{
  "rope_fraction": 1.0,
  "init": "uniform",
  "init_std_qkv": 0.0463,
  "init_std_o": 0.0,
  "schedule": "wsd",
  "decay_fraction": 0.888
}
Each number is 128 + 32 x the weight over the matrix's rms, rounded and kept within 0 to 255. Layers, rows and columns count from 0.

# layer 2 attention query, 96x64, rms 0.167, rows 0-31, columns 0-63
[[118 156 131 108 179 155 105 116 108 173 159 156 171 144 106 145 166  96 146 123 110 170  94 164 135 143 104 138  91 116 131 137 126 125 103 117  84 113 141 119 132 123 151 137 158 112 164 109 120 126 162 145 120  90 173 150 123 103 138 162 131 139 138 152]
 [149 179 173 103 117 127  95 118 182 201 132  99 156  77 136  68 108 120 121 130 141 108  49 107 118 115 139 153  96 153 160 152 113 178  61  73 165  69 120  81 143  90 133 156  70 136 124 155 104  79 134  93 130 172 110 118 184 180  97 141 178 201 170 145]
 [128 146 139 132 112 102 129 148 136 104 100 114 160 120 122  99 115 126 123 105 134 124 131  77 139 136 153 142  77 142 120 128 160 149 121  98 161 135 120 101 120  48 122 186  64 134 114 118 166  80 124 122 122 163  86 117 141 144 136 126 150 143 141 155]
 [145 126 112 144 143  87 164 127 140 109 170 117  96 118 155 131  82  75 164 188 115  98 132  99 113 131 138 134 180 125 117 136 127 126 168 140 126 108 103 116  91 134 129 157 180 141 113  75 130 206  97 118 135  87 133 101 138 115 144 100 101 112 122 104]
 [131 128 170 119 132 141  96 148 144 161  89 110 166 147 129  90 147 155 130 102 143  85  92 131 141 103 155 117  26 169 120 109 128 175 104  63 162 113 162  95 138  77 137 160  57 154 121 148 170  52 135 129 134 185 137 145 125 127 128 131 149 147 151 145]
 [120 146 150 147 138 125 138 121 134 109 157 137 103 126 119 110 118 104 128 159 158  83 108  95 154 122 136  98 155 131 120 116  88 159 144 121 144 122  91 105 106 119 112 169 137 168 119 119 131 167  77 116 150 112 126 100 135 142 120 107 103 117 127 124]
 [148 118  96 156 107 155 174 123  73 154 130 139  87 161 110 116 126 171 150 143 162 121 109 150 145 128 121  91 183 110 149  99  76 157 137 147 125 145 123 127  98 177 162 119 196 182  84 130  94 115 142 125 104 125 122 145 164 107 167 126 110 148 180 153]
 [121 152 122 142 121 158 107 112 160 150 108 143 159 126 167 110 154 149 154 131 134 105  80 109  71 110 106  99  98 131 163 117 126 125 109  98  87  92 157 128 132 131 127 109 109 173 138 135 160 108 176 138 125 151 148 136 112 122 144  94 172 181 112 142]
 [131 143  99 151  98 106 129  96  70 115 158 149  92 127 130 150 118 128 131 142 112 170 159 128 122 171  74 125 221 114 151 153 147  45 139 176  72 104 116 148 136 143 122 104 170  88 150 114 106 185 165  95 125  85 117 148 132 123 103  68  99 154 109  73]
 [105 103 151 120 163 137  94 160 167 158 106  97 180 132 153 101 139 145  78 134 136 107 147 121 121  65 157 125  69 145 139 141 167 137 116  75 156  91 145 134 132 124 121 114 101 130 152 129 200  90 102 145 161 119 193 138 156 146 122 146 159 122 126 118]
 [153  87 111 194 146 137 182  61 132 119 154 160 112 143 179 103 139 102 119 160 103 128 129 123  61 130 118 118 162  92 140 109 115 131 153 139 115 105 141 104 150 144  94  62 212  82 154  97 168 124  61 162 124  78 158 100 114 146 142 134 103 124 171  96]
 [164 120 151 144 181 171 121 124 124 126 187 112  91 153 140  97  63  85 142  98 160  91  97 133 135 150  90 131 130 137 122 152  84 211 164 140 168 145 183 140  64 119 145 136 150 107 140 108 124 117 147 117  98 122 165 135 136 125  88 104 131 141 168 157]
 [161  77 138 137 102 144 137  93 145 123 105 191 127 126 184 147 152  94 122 144 151 121  96  84 139  77 121 125  79  93  99 109 177  82 185  61 115 160 171 144 177 109 138 128 184 164 122 134 142 113 148 163 104 140 168 158 116 123 101 188 158  99 139 127]
 [119  94 140 171 116  89 123 157 153 123  65 122 167  88 103  86 141 138 162  68 105  94 148 246 141 182 116  76  55 112 148 139 121 189 113 139 169  97 161 135  93 125  72 113  97 145 139 118 157 109 124 116 139 214 131 158 132  74 101 160 133  90 144 163]
 [ 71  97  89  95 169 142 124  86 130 143 178 101 117 145 116 166 150 173 108  98  94 134 151 162  97  92 132 181 150  80  96 117  67 125 133 104 128 145  96 153 117 113 171 101 121  71 146 120 181  99 163 116 133 135 178 135 191 137 144 171 125 147 110  97]
 [113 117 132  99 160 132 145 148 136 158 100 154 104 145 118 154 156 127 150 103 107  93 125  92  88 144 154 140 116  96  74 102 126  84  95 179 161 115 178 121 130  51 128 176 119  77 124 115 118 165  93 146 177 150 104 138  60 144 105 173 148  96 172 120]
 [119 119 107 168  80 130 123 180 119  64 143 110 113 112 125 118  94  89 114 104  56 156 119  70 142 165  76 145  85 154 112 107 102 149  75 157  50 136 132 114 118 124 132 101 111 163 171 175 107 119 112 169 193 144  87  78 114 120  92 188 149 109 140 184]
 [ 94 164 152  55  38 101  88  87 144 163 184 119 165 117 142 131 153  82 127 126  66 144 114  25 123 122 217 180 140 120 133 104 111 109  90 106  60  67 143  91  91 195 125 142 157 159 179 131  88 145  96 142  67 121 155 130 101 151 135 140 180 148  43 191]
 [153 160 118 134 187 137 117  93 163 139 129 114 115 124 161 144 159 103 118  71  87 162 127 117 127 159 177 130 105 127  79 140  84 115 121 140 140 130 121 101 120 129 149 116 111 137 184 149 180  90  91 192 120 174  92 144 154 109 188  99  88  96 117  86]
 [146 179 207 104 126 155 134 142 182 133  99  75 135  94 165 123 136 165 136  52 104 161 150  69 137 162 160 216 169 118  52  92 158 168  60 139 127 120 104 120 105 122 140 145  36 110 116  92 107 149 150 148  12 151 194 103 121 103 167  72 109 133 160 178]
 [110 154 121 201  63 158 147 126 156 128 152 132  90 153 161 153 155 159  71 130 138 125 119 118  51 188 132 167 108 129  97 143 145 120 125 134  81 131 133 125 156 162 119  95  51 131 102 135  88  95 143 105  78 143  66 197 158 143 134 138 146 105 155 116]
 [115 185 126 152 132 117 132 106 113 132 149 129 131 161 123 166 164 143 122 111 151 141 160 145 137 109  71 132 133  58 170 111  94 102 132 129  92 144 177  56 195  86 123 157 120 144 180 122 114 123 138 127 159 164  73 106 112 175 122  58 137 132 171 130]
 [111 111 118 146 142 140 132 106 176 138 146 127 159 137  99 146 135 161  83 168 172 110 159 136 122 202 100 179 173 183 126 128 132 168 127 149 145 116 182 167 179  68 142 135  58 149 115 144 113 151 113 149  93 148  91 174 164 109 153  84 162  80 167 180]
 [156  81 109 135  93 110  54 153  95 130 144 136 120 135 151 174 107 122  95 108 103 170 116  81 146 124 160 139 107 120  77 114 227 133 144 131  40 110 145  48 105 173 142 154 101 170 169 113 118 171 119  62 114  70 172  80 150 191 104  74 130 169 123 140]
 [177 136  89 170 158 114 153 110 147 117 147 110 106  92 168  80 123 151  98  61 164 101 139  99 116 184  97 140 124  83  69 102  79 101 116 174 150  59 155 143 214 187 109 112 129 143 138 128 118  90 193 124 112 162 115 134 162 138 135 130 173 134  71 136]
 [ 80 153 145 137 141 122 187 152 161 161 136 118 144 124 168 143 131 154 139 120 104 109  94 118 101 145 103 115 152  78 141 125 124 124 143 182 169 190 146 162 140 130 110  87 113 139 147 111 168  97 128 130  94 149  69  91 180  97 204 126 109 102 116 148]
 [190 147 139 126 105 145  55 146  92 148 194 155 134 123 121 107 206 134 132 121 107 122 113 158 145 150 119 135 103 173 128 134 109 123 151 137 125 114 126  96 122 172 169 111 111 176 127  71 170 156 168 134 143 133 197 121 137 128 148 123 142 176 156 139]
 [173 128 147 160 131 125 121  96 126 149  90 142 136 121  87  87 134 145  39 141 105 149 134  83 149 105  96  68 142 153 156 116  91 173 162  91  97 109 139  61 184 121 182 123 198 132 129 207 122  86 118  87 122 181 137  27 164 121 152 127 142 181 128 124]
 [148 173 105 189  97 141 149  82 153  98 137 160 141 131 164  67 105 153 148 110  62 125 122 183 101 137 130 130 124 207 118 106  98 200  84 126 116  87 114 193 131 124 109  94  92 119 115 188 118  76 118 140 159 135   3 133 142  85 123  82 151 167 176 159]
 [ 92  84 139  83 112  78 132  93 139 141 109 148 168 150  76 114  89 200 222 140  88 108 146  65 168 163 109 104 172 146 157 111  90 104  88  97 140 123  73 105  85 146  87 119 158 103 196 102 164 125 112 126 146 142 105  67 176 220 109 124 115 159 110 165]
 [135  86 129 142  90 145 103 125 186 127 130 135  97 112 124 164  83 182 182 127  66 150 144 170 156 129 170 142 123 130 172 160  80 106  94 156 129 151 150 146 110 146 148  95 139 119 116 171 142 115  86 114 110 147  83 141 149 134 121 130 152  88 144 133]
 [153  89 117 122 138 131  81  98 152  99  71 146 135 154 149 143 135 129 170  89 180 135 111 137 141 159 115 168 112 141 108  94 140 177 121 152 194 158 162  97 137 115  95 184 124  58 145  63 120  76 144 177 163  83 105 126 109 151 142 134 177 123 113 148]]
# layer 2 attention key, 96x64, rms 0.164, rows 0-31, columns 0-63
[[105 145  88 139 133 124  70 107 116  79 143 111 118 189 150 140 143 151 109  82  87  97 202 151  99 155 126 162 166  70  64 165 110  87 148 172  72 117 124  74 152 136 140  73 178 145  90 127 135 115 133 119 116 107 179 141 148  89 198 113  96  85 110 136]
 [158 131  98 187 190 111 105 125 131 194 175  99 225  70  72  79  79  68 126 122 138 143 121 109 136  97 124 176 142  94 163 108 116 126 118 143 105 255 155 127  51 113 164 159 123  88  88 177 144 109 108 148 109  74  90 105 146 186 119 156 177 181 132  59]
 [164  91 146 120 143 100 162 169 119 104 122 158 142 102 157 120 132 168 125 153 131 156  80 162 163 146 145 125 120 127 128 111 117 160 154  82 128 184 136 170 138 104  93 183 125 109 173 186 125 116 148  91 103 180 120 149 107 157  81 121 172 140 134 166]
 [109 145  94 127 123 130 138 116  82 139 106 117 139 118 135 160 150 143  92  74 130 124 145 111 117 133 151  96  88 130 117 123 136 144 101 115  95  91 164 117 139 131  95  95 116 110 144  96 119 114 153 140 114 169 164 138 132 143 109 136 138  72 170 115]
 [186  85 134 130 144 108 179 177 124 125 109 174 184  65 155 128  88 179 170 170 130 149  78  84 157 155 162 102 110 143 152 102 133 163 160  89 154 143 139 170 121  72 118 192 156 144 146 155 162 121 157 127 101 185 122 145  95 110  95 111  98 162 102 154]
 [101 133 152 104 110 141 148 142  85 151 133 152 112 110 156 136 159 173 145 148  81 135 137 116 138 155 161 101  90 119 158 122 114  94 140  99 129 108 136 185 129 104 107 105 155 121 134 124 134 175 132 128 108 154 132 118  69 124 104 159 119  92 117 133]
 [ 90 154 136  90 106 148 147 129 109 156 131  79 129 165 113 141 144  87 123 158 115 142 142 141 144 147  84 118 167 168 120 128 110  86 116 104 149 126 130 146  97 140 139 123 152 130 118 107 113 160  83 134 158  80 113 130  99 125 111 144 146 150 130 175]
 [132  63 137 113 116 155 144 118 130 152 180 162 102 156 137 117 118 124 135 159 147 139  93 151 201  69 141 116 126 131 151  96 171 121 165 131 173 145 144 167 118  92  90 164 124 119  84  98  98 173 101 131 139 136 118 114 108 127  94 138 135 164 123 180]
 [141 184 128 118  92 173 130 121 122 132 124  34 129 144 107 158 188 138 108  99  93 126 172 142 103 109 147 123 159 125 118 150 166  93 130 150 104 109 110 102 126 175 175 101 145 106 121 156 163  88 129 108 119 125 115 133 151 112 179 112 109 118 131 128]
 [125 110 117 125 128 127 130 143 100  86  85 161 154  99 140 134 110 164 127 174 144 143  85  71 155 139 157 103  62 175 124 129  97 125 123 100 150 160 126 114 145  96 134 176 142 111 177 163 144 129 160 165  97 135 136 127  95 140  99 112 117 146 100 159]
 [128 167  90  92  86 153 135 105 169 152 146 159  84 152 159 138 182  95 122  94 171 140 135 113  80 117 132 142 117 172 150 139  93  86  95 148 132 105 105  70 133 117 121  79 116 129 185 198  98 119 122 170 145 112 126 134 159 130 197 106 104  50 188 126]
 [157 118 154 113 123 147 142  98 136 151 156  96 145 104  89 113  41 140 114 121 143 102 105 165 133 108 170 130 127 129 116 127 114 206  89  86 154 117  60  94 100  96 138 156 142 108 145  99 120 154 107 169 153 105  80  98 129  97 167 136 113 107 161 135]
 [ 79  81  64  47  65 156  88  76 182 104  76 107 144  78 153 205 170 146  91 143 176 110 101  99 163  98 146 121 130 123  51  68 134 107 127  83 157 100 131  70 102 123  92 174 120 110 152 133 133 143 128 106  86 108 152 131 125  87 122 142 136 110 165 110]
 [146 131 160 116 116  91 132 125 171 169 105  90 109 156 119 113 123 120 152 123 106 152 179 119  97 191 111 108 166 137 100 129  73 133 156 149 164 121 112 178 122  94 158 163 180 141 141 133 151 160 111  92 155 116 146 138 150 155 145 108 133 118 150 128]
 [ 96 143 119 111 117 108  91 170 173 143 117 133 141 114 199 220 125 133  68 120 157 142  79 123  83 169 135 113 136 127 114 167 135  97 108 147 119 105 158 110  64 188 180  78 139 198 167 115 151  84 169 197 125 160 142 137 122 122 138 129 185 139 119 106]
 [134 118  90 152 150 164 103 166 103 152 157  57 141 137 147  78 106 108 121 166 155 103 128 139 112 114 137 123 158 128  86  67 115 200 159 114 104 120 164  84 164 107 136 147  93 146 101 135  94 108 127 119  95 150 125 139 140  86 127 158  94 105 141 118]
 [180 101 137 148 138  67 114 152 156 148  88 127  88 129 125 120  83 164 179 123  91  74 123 186  89 101 159 108 113 156 113 127  90  88 128  86 178  65 198 113 119  62 154 104 127 166  86 152  98 121 182 126  95 106 196  98  75 186 148  81  92 159 188 129]
 [ 87 145 146 117 101 101  67 129 189 131  98 156 136 148 153 167 105  80 104 134 186 198  76 133  99  93 144 142 143 102 105 105 135 115 157 115 155 155 151 181 147 149 163  98 116 135  76  63 108 146 154 168 129 139 161  94 145 159 107  68  70 131 158 132]
 [170 115 158 157 124 127 110 121 153 184 139 138  98 162 183 145 103 141 147 162 147 144 191  99  95 149  94 153 149 126 178 122 182 107 119 131 135  78 108 128  67 128  83 138 149 133 108 151 123 180 124 107  89 140 104 142 156 122  98 149  90 107 140 144]
 [150 120 144 109 214 161 158 137  99 165  83 143 109 156 183 165 112 144 173 122 130 151 194  85 136 161 151 174 122 135 140 103 163 140  80 168 144 133 167 194 141  83 178 157  39 184 136 129 124 135 201 102 108 157 123 176 114 142 152 111 140  10 143 100]
 [154 105 151 147 128  76 136 164 107 198 157 141 137 145 124 107 225 112 134 110 194  98 148 146 144 100 123 113 138 128 173 106 209  83  98 101 110 156 133 151 103 169 145 147 118  83 135 114 175 153  99 107 125 100 151 109 107 132 155 136  97  63  69 175]
 [141 118 163 141 105 181 152 188 110 133 152 202 170 144 104  53 198 132 148 152 126 164 128 125  93 165 135  67 146  98 163 144 131 170  76 125 144  87 140 158 122 106 151 148 129  97 117 152 152 159 111 113 147 103  83 117 123 171 123 122 132 175 144  94]
 [170 159 144 147 160 112 135  91 119 123 175 138 137 159 163 121  85 122 179 167 143 171 126 132 118 135  95 161 144 150 133 112 121 126  62 116 106  70 128 106 113 128 192 125 125 111 105  71 181 130 160 138 125  78 131  80 123 195 160 199 157 127 155 159]
 [113  92 112  76 100  67  90 155 156  97 120 103 159 134 118 163 115 128 100 140 122 141 120 119 156 107 160 125 134 101  50 113  99 153  89 156 135 132 102 119 118 125 165 129 134  88 100 121 107 179 114  47  90 109 129 108 167 112 154  89 129 134 143 150]
 [131 153  60 130 122  72 121 103 130 145 154 139 125 167 152 164 112  87  96 108 141 146 137 174  99  98 184 141 151 105 102 118 152 137  47 142 165 164  78 141  90  86 157 121 148 178 160  95 117 130 122 108 110 136  77 152 149 118 158 145 137  98 132 143]
 [119 108 176 127 111 191 130  99 118  95  90 148 119 135 118 109 162 140  81 127  61 107 129 108 144 150 124 178 159 131 195 145 122 114 133  88 119 110  88  90 140 182 108 153 108  94 123 100  72 162 151 130  96 109 129 169 189 144 164 156 147 153  60 152]
 [133  88 130  88 140 115 179 163  91 163  79 152 138 145  85  65 100 167 144 178 153 119 195 119 140 118 145  88 106 168 133 129 131  87 108 126 138 125  95  94 153  72  84 134 110 131 155 107 121 147 162 127 129 150 166  98 199 160 112 133 161 129 172 194]
 [ 98 177 129 127 102 122 127  98 133 176 127 192 129 139 121 110 139 162 149 173 150 144  81 122 129  91 120 115 148 199 102 132 157  87 135  95  96  84 134  93 127 149 103 111 166  95 112 210  91 115 111 129 210  35 140  95 149 190 129  93 151 115 143 135]
 [152 181  89 153 125 143 168 164 150 126 121 140 108 151 137  90 161 114 162 142 135 118 153 132 147 102 112 218 111 221 160 124 168 149 172 143 146 109 148 172  94 110 114 152  87 135 130 103 120  87 117 139 106 102 102  65 121 129 101 107 154 164 125 120]
 [145 150 117 131 171 108  83  85  90 124 133 164 119 154 116 132 153 117 107 136 122 128 133 156 138 115 140 145 176  98 165 187  64 202 218 109 134 149 143 127 148 145 161 130 120 118 194 108 141  97  58  96 162 155 128 174 125 164 124  91 111 152 117 110]
 [147 167 196  99 131  79 149 181 122 153 100 162 142 184 135 175 140  96 117 137 150 136 178 152 126 129 105 142 150 216 112 147  89 179 162 114 164 155 112  80  77  84 129 178 106 138 167 130 176 191 184 118 118 101 113 125 211  76  97 151 156 149 160  80]
 [ 81 155  80 158  78 170  67 128 134  98 155  98 120 120 156 194  47 134  98 128 176  88  84 178 161 141 133 143 142 109  57 149 165 119 138 126 135 212  76  69 106 187 170 120 109  62 125  96 142  73 195 116 121 131 137 127  93 127 152 108  83 160  99 173]]
# layer 2 attention value, 96x64, rms 0.116, rows 0-20, columns 0-63
[[147  95  97 110 128 124 156 155 142 133 177 159  96 104 157 140 116 142 103  90 163 117 142 146  85 102 105 122 142 161 125 119 110 130 141 102 146 139 127 176 171 142 114 112 132  96 105 108  99  97  85 181 129  67 142 118 137 186 138 113 128 156 168 148]
 [154 176  84 144  83 141 104  99 168 158 141 165 100 183 138 132 100 147 121 130 164 143 104 114 126  90 132 102 103 151 132 152 151 153  96 158 121 115 104 176 149 146 120 118 132 109  52 110 145 118 120 115 174 107 124 102 123  88  95 144 121 137 146 155]
 [142  93 113 115 132  93 147  89  87 171 128 130 162 149 105 114 116 121 129 114 187 123 129 132 144 162 105 134 165 200 104 125 173  82 114 146 123 104 170 147 196 103 127 107 146 114 147 152 107 161  76 147 156 102  75 110 107 123 108 165 143 177  93 174]
 [141 106 107 132 124 110 118  83 159 128 145 178 115 141 203 140  98 180 174 116  77 117 125  95 148 141  91 140 153 100 161 120 185 156 102  94  70 109 178 109 153 137 147  74 158 122 126  62 136 132 111  66 196 106 117 149 136 140 122 156 163 135 151 106]
 [ 77 108 128 112 104 114 171 162 108 192 114  88 140 109 176 134 131 164 125 118 138  51 110 116 143 150 151 140 173 127 111 149 106 149  82 115 127 108 113  80 190 154 166 145 106 116 148 106 159 130 155 111 122  97 164  66 147 149  86 159  81 106 144  94]
 [134 110 134 145 114 118 140  79 139 112 121 155  92  89 170  95 131 173 164  80 122  65 130 138 161 120 120  98 101 184 163 127 102 135 103 138 156 106 163  86 158  80  79 140 127  80 117 129 150 113 153 136 119  56 187  84 136 172 118 104 108 126 155 114]
 [112 130 120 102 178 171 124 159 128 137 160 168 151 148 167 140 133 155 176 134  61 122  92 159 198 145  96 117 107 158 158 110 182 186 101 136 117 167 151 186  52 147 132 170 153 165 127 122 141 134 104  52 185 154 128 128  83 116  61 121 104 176 181 128]
 [145 117 150 120 183 140 128  99 139  63 111 148 130 164 100 145 183 102  85 121 130 155 114 142  97 102 125 155 169 116 156 129 158 125 164 147 159 131 106 140 161 132 130 118 138 101 120 185 156 106  66 121 142 127  83 157 135 108  79 154 119 116 112 148]
 [181 135  91 117 187 139 131 113 130 139 189 200 112 133 148 121 158 177 120 140 143 149 161 160 136 135  76  76  70 150 103 126 110 140 118 107  84  91 119 171  89 105 104 159 135 111 147 152 108 153  73 136 135  73 137 127 115 136 137 143 159 140 160 119]
 [ 93 118 166  70 198 123 132 122 183 167 127 134  74 175 182  80 108 170 116 166 147  44 121 127 145 143 143 113 157 144 168  84 152 199 203  81 135 114 166 196 137 154 146 122 116  98 144  40 119 145 160  82 187 143 169 129  97 136 110 174 118 119 145  90]
 [110 134 112 113 155 115 130 108 165 122  59  95 128 151  77 126  74 116 127 100 142 136 143  82 105 112 114 151  79 193  71 145 103 111  98 132 113  93  93  88 178  69 114 109  94 150  55  58 144  93 124 111 146 152 109 145 120 163 142  85 183 150 100 153]
 [109 117 117 113 142  83 107 179  99 128 182  86 105 138 151 136 143 126 107 145 117 135 134  92 135 112 149  97 194  98 114 129 141 142 151  66 124 117 170 140 105 134 115 103 157 143 135 111 127  95 159 147 129  93 126 103  77 178 151 126 142  69  92  92]
 [148 114  91  65 161  89  99 189 122 172 111 138 120 179 122  87 164 157  98 148 133  81 133  97 126 130 126 125 190 127  99 122  84 141 156 111 147 126 106 155  93 117  94 142 148 151 106 101  73  89  83  82 140 130 171  83 135 177 124 145 119 156 155 145]
 [159  80 128  98 144 137  90 144 112 159 113 133 111 135 146 114 120 118 126 132 107 122 102 152 128  84 113 165 120 161 201  92 106 114 172 100 134  95  96 142 150 113 142  53 144 124 101 179 107  56 130  87  95 102  98 146 205 120 129 105 170 177 129 130]
 [ 94 146 112 137 154 157 123 149 119 100 120  79 149 109 104 127 115  95 141 121 134 204 137 146 149  96 119 128  47 153  82 103 145 105 114 176  94 153 136  89 118  57 129 165 131 175 101 134 158 170 151 129 117 168 123 124 152 102 141  82 120  80 122 170]
 [140 128 112 121 115 113 150 183 141  84 158 167 140 111 158 179 160  92 131 151 114 217 156 106 140  73 125 142 100 165 111 135 134 136 109 132 132 131 146 104 147  89 182 127 107 138 125 147 123 132 136 175 134  78  65 156 139  95 134  84 147 180 125 169]
 [153 100  87 130  96  93 190 135 163  97 128 158  92 158 169 104 131 102 170  97 199 128 152 104 145 116 126  76 127 137 126 134 172 149  93 120 115 127  90 150 183 113 169 117 114  89  96 106 197 107  88 136 131  44 173 139 110 208 140  87  66 130 108 133]
 [153 120 118  94 125 132 148  88  99 139  51 129  98 164  89 114 117 123 125 135 150  97 112 107 142 134 107 104 171 133 142 139 142 173 178 119 136 118 159 115 149 179 107 147  85 105 143 104 172 142 127 143 196 110 144 149 147 121 134 153 128 140  94 116]
 [ 73 141 150  85 123 139 133 110 130  81  34 120 137 137 109 138  64 122 203 152 121 126 128  73 155 140 146  96 118 135 150 147  88 162  98 167 123  94 148 111  82 154 161 138 123  84 158 114 191 176 149  63 170 155 143 124 126 108 166 131 124 122 122  97]
 [112 130 132 162 131 127 113 116 132 107 155 120 115 124 119  99 103 131 134 134 108 106 139 150 164 133 128 130 116  80 153 117 188 116  91 115 137  92 161 117 126 171  92 130  73 121 182 144 109 199 105 132 154 167 108 155 139 147 110 153 151 102 167 122]
 [125 115 127 100 143 105 119 171 133 131  79 121 121 181 129 117 124 112 117 160  86 104 146 140 128  88 128 119 134  92 174 144 188 150 131 134 176 147 120 159  92 130  85 169 147 159 129 129  78 146 166 116 161 157 114  99 173 153 119 131 150 109 105 117]]
# layer 2 attention output (transposed), 96x64, rms 0.136, rows 0-19, columns 0-63
[[153 172 146 116 182 177  96 148 137 151 116  85 126  98 119 102 107 147 127 134 158 124  86 120 161 152  68  58 121 107 121 130 162 115 167  81 192 126 110 139  75 120  98 143 118 134 146 173 139 124 141 132 131 129 139 146 136  87 131  49 112 162  78 128]
 [108 130 150 158  80 119  68 151  73 123 149 118 160  89 143  99  84 117 109 163  91 101 156  72 159 145 124 109 123 150 132 121 156 190 158 164  95  90 143  89 136  95 163 160 124 181  92 143 106 135  88 122 140 142 146 157 119 129 119 115 147 161 106 157]
 [156 100  88 139 186 158 214 119 132 118 164  77 189 115 151 168 126 165 145 139 135 182 118 111 138 122 139 115 152  91  70 173 174 116  91 129 121 123 152 173 143  72 162 102 117 152 113 103 101 148  86 149 138 112  94 106 155 120 133  97 171 145 111 144]
 [181 148  88 115 129 117 123 130  90 208 150 138 111 106 122  83  66 115 116 178 118 163 109 140 153 131 144 182 158 138 107 148 146 170 116 108 101 140 117 101 153 108 156  82 176 131 166 164  90 104 173 139 120 113 107  85  59  91 120 136 129 143  97 145]
 [119 149 145 127 142 122 104 122 103 119 184 157 173 130  98 125 139 118 111 107 154 114 135 127 126 114 119 113 136 125  77 121 144 127 156 139 113 196 113 182  75 105 150  93 131  93 132 146 181 142 114 148 103 163 159  85  52 164 159 156 100  97 112 105]
 [140 107  92 170  88 155 159  42 140 125 161 132 120 142 125 135  94 155 140 144 141 127 130 117 138 191 136 110 153 108 127 140  90  51 126 143 133  93  92 142 137 159  91 159 165 155 127 134 176  92  94  94 107 183 126 146 113  95 150  94 164 140 178 139]
 [ 83 102 124 148 107 131 123 149 163 172 176 173 159 107  84 122  80 124 120 131 115 185 147 131 129 157  72  76 142  99 174 166 112  86 109 118 131  98 162  69 127 166 123  50 131  94 119 158  96 149 116 167 139 111 160 167  95 135  62 113 118 149 132 131]
 [132 116 128 168 153 169 131  97 105 121  69 137 123 129 157 138 124 120 128 113 147 102 166 160 127 165 138 163 121 115 134 109 118 128 125 148 177 152 136 152 152 140 106  94 105 186 149 119 110 142 113 177  53 114 107 170  76 140 128 111  95 122 162 222]
 [173 123 119 132 120 141  52 107 134 177 155  90 123 100 129 200 118  68 143 162  91  87 108 195  81  81 186 126 156 129 108 147 182 104 133 116 106 167  71 117  78 131 143 133 141 107 129 139 124 143  90 186 134 143 156 112 158 121  69 169 218 130 137 147]
 [122 108 132 115 134 113 162 182 105  87 128 109 155 107 105 113 126 123  77 114 110 146 148 168  60 142  87  92 170 141  96  75 115  94 187 103 158 129  83 165 154 203 159  71 177 150 189  95  96 117 127 112 138  97 137 172 123  69 179 168 126 134 104 138]
 [186 131 133  94 111 187 103 122 117  98 125 142 164 111 115 115 101 116 191  63  96  83 156 110 151 102  92  89 180 144 124 124  92 107 118  85 175  82 159  95 187 139 173 150 114  98 134 112 179 115 149 121  91 124  93  90  98 142  99 127 147 110 141 151]
 [116 109 122 120 191 144 117 111 129 115 164 145 100 136 102  79 157 126  80 127 130 118 127 121 101  68 120 157 150 110 125 107 150 141 164  54 147 107 178 161 118 152 142 177 171 133 132 116 103 105  57 109 167 136 181  94  59 139 104  90 164 181 162 116]
 [ 93 106 109  71 177 106 111 123 166 125 150 126 124  93 175 130 157 118 127 100 102  99 156  93 134 112  84 106 136  99 216 163 114 161 116 134 130 129  49 181 114 108 150 156 119 132 120 148  58 135 157 142 109 143 118 138  94 135 148 152 169 151 128 131]
 [128 157 105 107  85 119 187 161 112 136 105  82 157 129  74 121 124 192 131 148  78  89 134 142 142 143  92 111 169 111 113 106  94 155 112 182 139 173 152  92  91 143 108 125 112 154  69 137  77 109 161 180 124 152 142 119 110 114 113 152 125 149 192  97]
 [185 110 153 142 128 108 137 121  96  90 103 142 104 134 162 129  73 158 131 126 207 161 131 182  95 172 149 156 151  84 103 178 178 198 105 119 121  96 116 106 120  81 150 182  93 108 154 126 165 142 122 109  81  67 146 155 129 113 159 160 157 176 178  94]
 [112 190 121 169 161 113 144 137  97 142 135 143 142 164  95 169 122 129 127  68 127 139 141 131 124 117 132 113  99 123 122 113 110 120  89 157  99  80  97 122 179 119 103 170 149 135 164 106  66  76 147 125  69 126 132 138 113 137  58 103 121 141 110 134]
 [110 186 100 145 117 149  87 126 102 157 161  84 162 204 170 178 165 125 141 102 140 150 129  87 108 112 129 177 202 122 131 152 174 115 148  94  87 159 160  46 133 127 104 158 121 156 139 138 103 162 150 110 137  98  92 153 100 113 169 189  92 176  99 125]
 [146 152 117 114  90 219 108 135 103  59 175 117 176  99 118 111 131 146  84 145 200  86 121 192 113 154  71 153  92 123 113 139 113 127 120 161  82  89 103 159 193 105 139  86 145 148 128 132 103 145 153 109 158 165 118 118 129 143  98 124 142 103 156  99]
 [142 137 140  85 151  79 138 137 116 122 181 186 144 108 128 101 122 145 137 147 176  83 145 144 112 130 145 110  97 184 120 115 128 126 194 110 109 121 118  75 143 124 132 115 115 128  67 130 123 165 116 152 113 106  67 105 135  76 149  95 143 158 118 120]
 [161 138 149 149  93 125 137 140 184 114 141 162 113 112 141 113 159 134  97  88  79  98 110 153 131 146  74  90 125 137 132 133 151  52  72 149 191  92 143 144 115  69 105 141 179 193 156  67 137 140 134  99 102 141 115 101 100 125 130 146  78 121 174 108]]